Weights of a small GPT-style language model, trained from scratch on English Wikipedia.
Size: width 256, 2 heads of 128, vocabulary 8192.
Architecture: LayerNorm before each block, learned positions, no biases in attention or MLP, tied embeddings.
Each number is 500 + 25 x the weight over its row's rms, rounded and kept within 0 to 999. Layers, rows and columns count from 0. Numbers have three digits each. The size before them is the row's rms in percent of the matrix's.

# layer 3 attention output (transposed), 256x256, rms 0.159, rows 233-243, columns 0-127
112:519493524479529492535494530525503504508451521490530500532449446496524522521504493493490472485518515506513530511486475480502480479506543515509452521519543507486476482535467467512513495531482465493492503519451469495511508488528516487508532529480568476485465486523537489496537497466464512481493547542530454486472470556491467478465526505503520483516495508498538496491493494484527517485471
116:473468492560475490504511495502548491503587451550522507509487497514470562488490535502503490489510480484533540508506475512511508511494498510479482503464506491471503478471521532483440489537471492458498516515536464524511498518475478500493501496503499498450492470523463537485466516523464469528447483491471495471492509502475493495485556501442454465507520516481536515545536550519479501503487
100:537473476495564512493494487488511540474461480482511501445505521455465538542515513480486503469514478544493510497480501447519516503522483512523521519501522504507518514464468497544474525479458458492503475480485496552544508513513441503508444501440488489530486488514515516467505530499539535543534554481483507512494501513509473524535461501473501502511504485524509510498542536498480533471510
108:499503486474499471450517461475510475521513490542486499493496521518477501507530520488497490459480538500542499476526534519438525539501513489461473507467511489482506527490542483440529517534475482514485510503525525474471494501494492506476492472531466474492478534487433461493493506508494492471509485525501481527491543476508494471497519518441518514499487520513489544525523493517515550491531
111:494504508511469473494489532516459503442495504503469512507517551486471489542493486464550493483503515498534540489482517515472510498482485512506496463514503494512507441502514473553462509528526543464545526486516480483484502472516482501521469473502507498499537525492479512504519479485501493474465544484535446477447489516453468524496550538489497496546470508522534516493500472506486488474495
115:474530497502479517490495554560450504470495537485530498546512510487481502498504497458496495478486523501524509495528484500493507488481509541519504526502488491487492492509491487459484451526492484495527547515479451506525513482484511460486500515493527522492439498498508454500515459483522519491503517514547512410479517505474501499512546488513517510520474485490517483487500446490522480476435
120:504488551510482476503540513506491520492522538508525535463489475485452489513468473517483497529493487530496491484522504523518469454478533530569479483456514522463512440472460500505488491478474508515509507528544496515542516526491507490496494474546482516485485475526469468503531496487512438476523482507524478460532547494445527504502537499462521532519526453551541510482507527489473466504517
127:486504519455481508512496529537484482509515503521513510521491489566495486456500499503501481462509507467570494545521526509440497489495469544456488549484529480469452501501499489435529472472496478496466547512535481515481455516497523529534540512501504486539481495496471492524479478483506510518458519521505526532493520536507493500496512465505500490495509526472455513509510433538540527517473
134:452477470495496485512499500456493509523484507504464510473528497500506500477472549499520431495465503489450475486475527514526498480494479456515531525468516527523515490485532505468501525512476484524510488510537454527455458508494491503503522506517460469560524510461433499523519493536514532522501455486485530521508517554535454475525471460517502536467503492450489499510461512474467513499494
112:493505533522485514498503531492524536451496494536488462558514567524516490470510520482484489485486491471522460478501469490503555461514505483524517493452520479512483489487466507503473522518496488549500497479486519491500468503510485531505478463495456484548531467475512519519523508515518536509499504506520528475510508510481502500460495450490502532474491526494494509523474497530465510463469
105:543460515530511467513465489476506533501511509525469501526471504502494510486507487492527511532484426506494546522519503505487498504533512515510501468554473493508477536550467507525508461524510477492480484466457521525504466494574512526526505486509488488519527526524517513503516484490501505508524496515515481549480463497470479528463480503490480518524483524538545492506473540516505493515531
# layer 3 attention value, 256x256, rms 0.0997, rows 234-244, columns 0-127
120:553528507509523485511498511483447501515445533488529488487491505474518525521515477460516525523502540517441505485473500506525494485472486496531494514505497492511467566492509486512520507503548498517456456520507507475483493485480462485495519543523510489497495535500478513492519494488527520490471505514513491478513486457533523514494491524510482573553506479520486486454456468509538470534549
102:482481488507473516525477471478489478495503501495515491547557489495530455476487484521513526513496504459531542511507566521491448445497532514518495491471506479529475491476519479449536487496518543458491516501534478463499486518469527473467504496513509518511480538499540526490501510477451463499481458486521544479509499508483494496488517474522477506522525490532494478482497524481525502489468
105:498473512509517521525522512540455551503447459497450478500505517516493463482469514531472507494539517508496483534513483477546495486508492539522533462525491521511507498528535525538500520474509484524476439515491466509479452459486470508534523519504522498492519466493539566487523530484511491526490507497506527490533434514470467486491465510517467489492549496479528501486488484471489448544507
119:486495512515515507501525481473480524540496504498556465530483465473504475494498522518528477514514461522484528443461503519483547522508516519478495468487511526498477526490533462516530452498477455532454529531513501538468506507461497519495501525499498511547468493508472549510485505514493492568497482527501518476513527462512509484511442493497454538446537487463501486478484549488483489551443
116:465505515533481432496539498462533474520503513492472538495491494535493484491504477481522496497505489534518497490489506524479481535500491464488499500463506504490506516522522516539493488490523517497474490485455557518474525525533515557517473537461501476511569499503507481505483513551502468520494499464484500533513499466540490527490454506511488455467536500484509491513451506476476483514526
121:524486508463528515516512493453496489504451476495517512544521548477492533489473479494485504510504473500478506516492522518480529554438484511454501489504477436515478538528502450474520507513550553522484524486463512494531517469472507504523514512513508504511509472462531491494469520536524517540483492451487492545486453497541491451497475479536500524448500498474495480501510469514509538489472
128:486519493501484536469531460496462507483504494499441494474508478497530516500515433463463465483527480527502484500484467467518498492524497458588529473511450511534517508524495552552450492521488526500521458468464499480490514507509465524492484498518483482467532504515502469468508514480486500482515515505514493482506475489504494526502479502480478456484506454523537500489493506492482498515515
121:515498527495476485487460497522470552464522501504498518523501500508478483550536481537494551478534503511463518519512474502490455463458517524492507469518442478477479495518554520481515507501516482512515500483511548509539551500514514502519507467446525485450485498506520521501533509474527497483440538520499500476529483517427529505507494518471525461504514545497496511515526463527523487493520
113:500526459508503468491507500529455521550463495487501492474519440483506498514495493456436513490521494520484502522483462522515440512495529523506480473528486463490523524530498517492526507475491529474487534502495491499485520511529507506497496505462469514486514571498467526479500502476485538483482556507485456507473521491528503493520518520472503491494539513492524491531506508441549465492477
112:511508497481511499466518502495490479494490491496515466544513484454542462497494503494477469486503505500538470496459501486532506494509476476516476530473542479521469490454467506482514522518487567506522519515580475505495515521471488472497522520481502491545417503493452522489466499483472485476475494522499433496545539507532555485490516501512508484439501495500511503531538549491478533517469
116:479470490489506502508472482461471513557526463474527460480501472481520490479485501483500512514482490507515505466497492511533512485475519491470506524531506479502530493534511486489501499500522504488484510460481466529459504456528475528520480515519506513507564535525486495482484555496470502508476554486520502499477516474538498532488467491519519528488540513491533512488532528456489491487478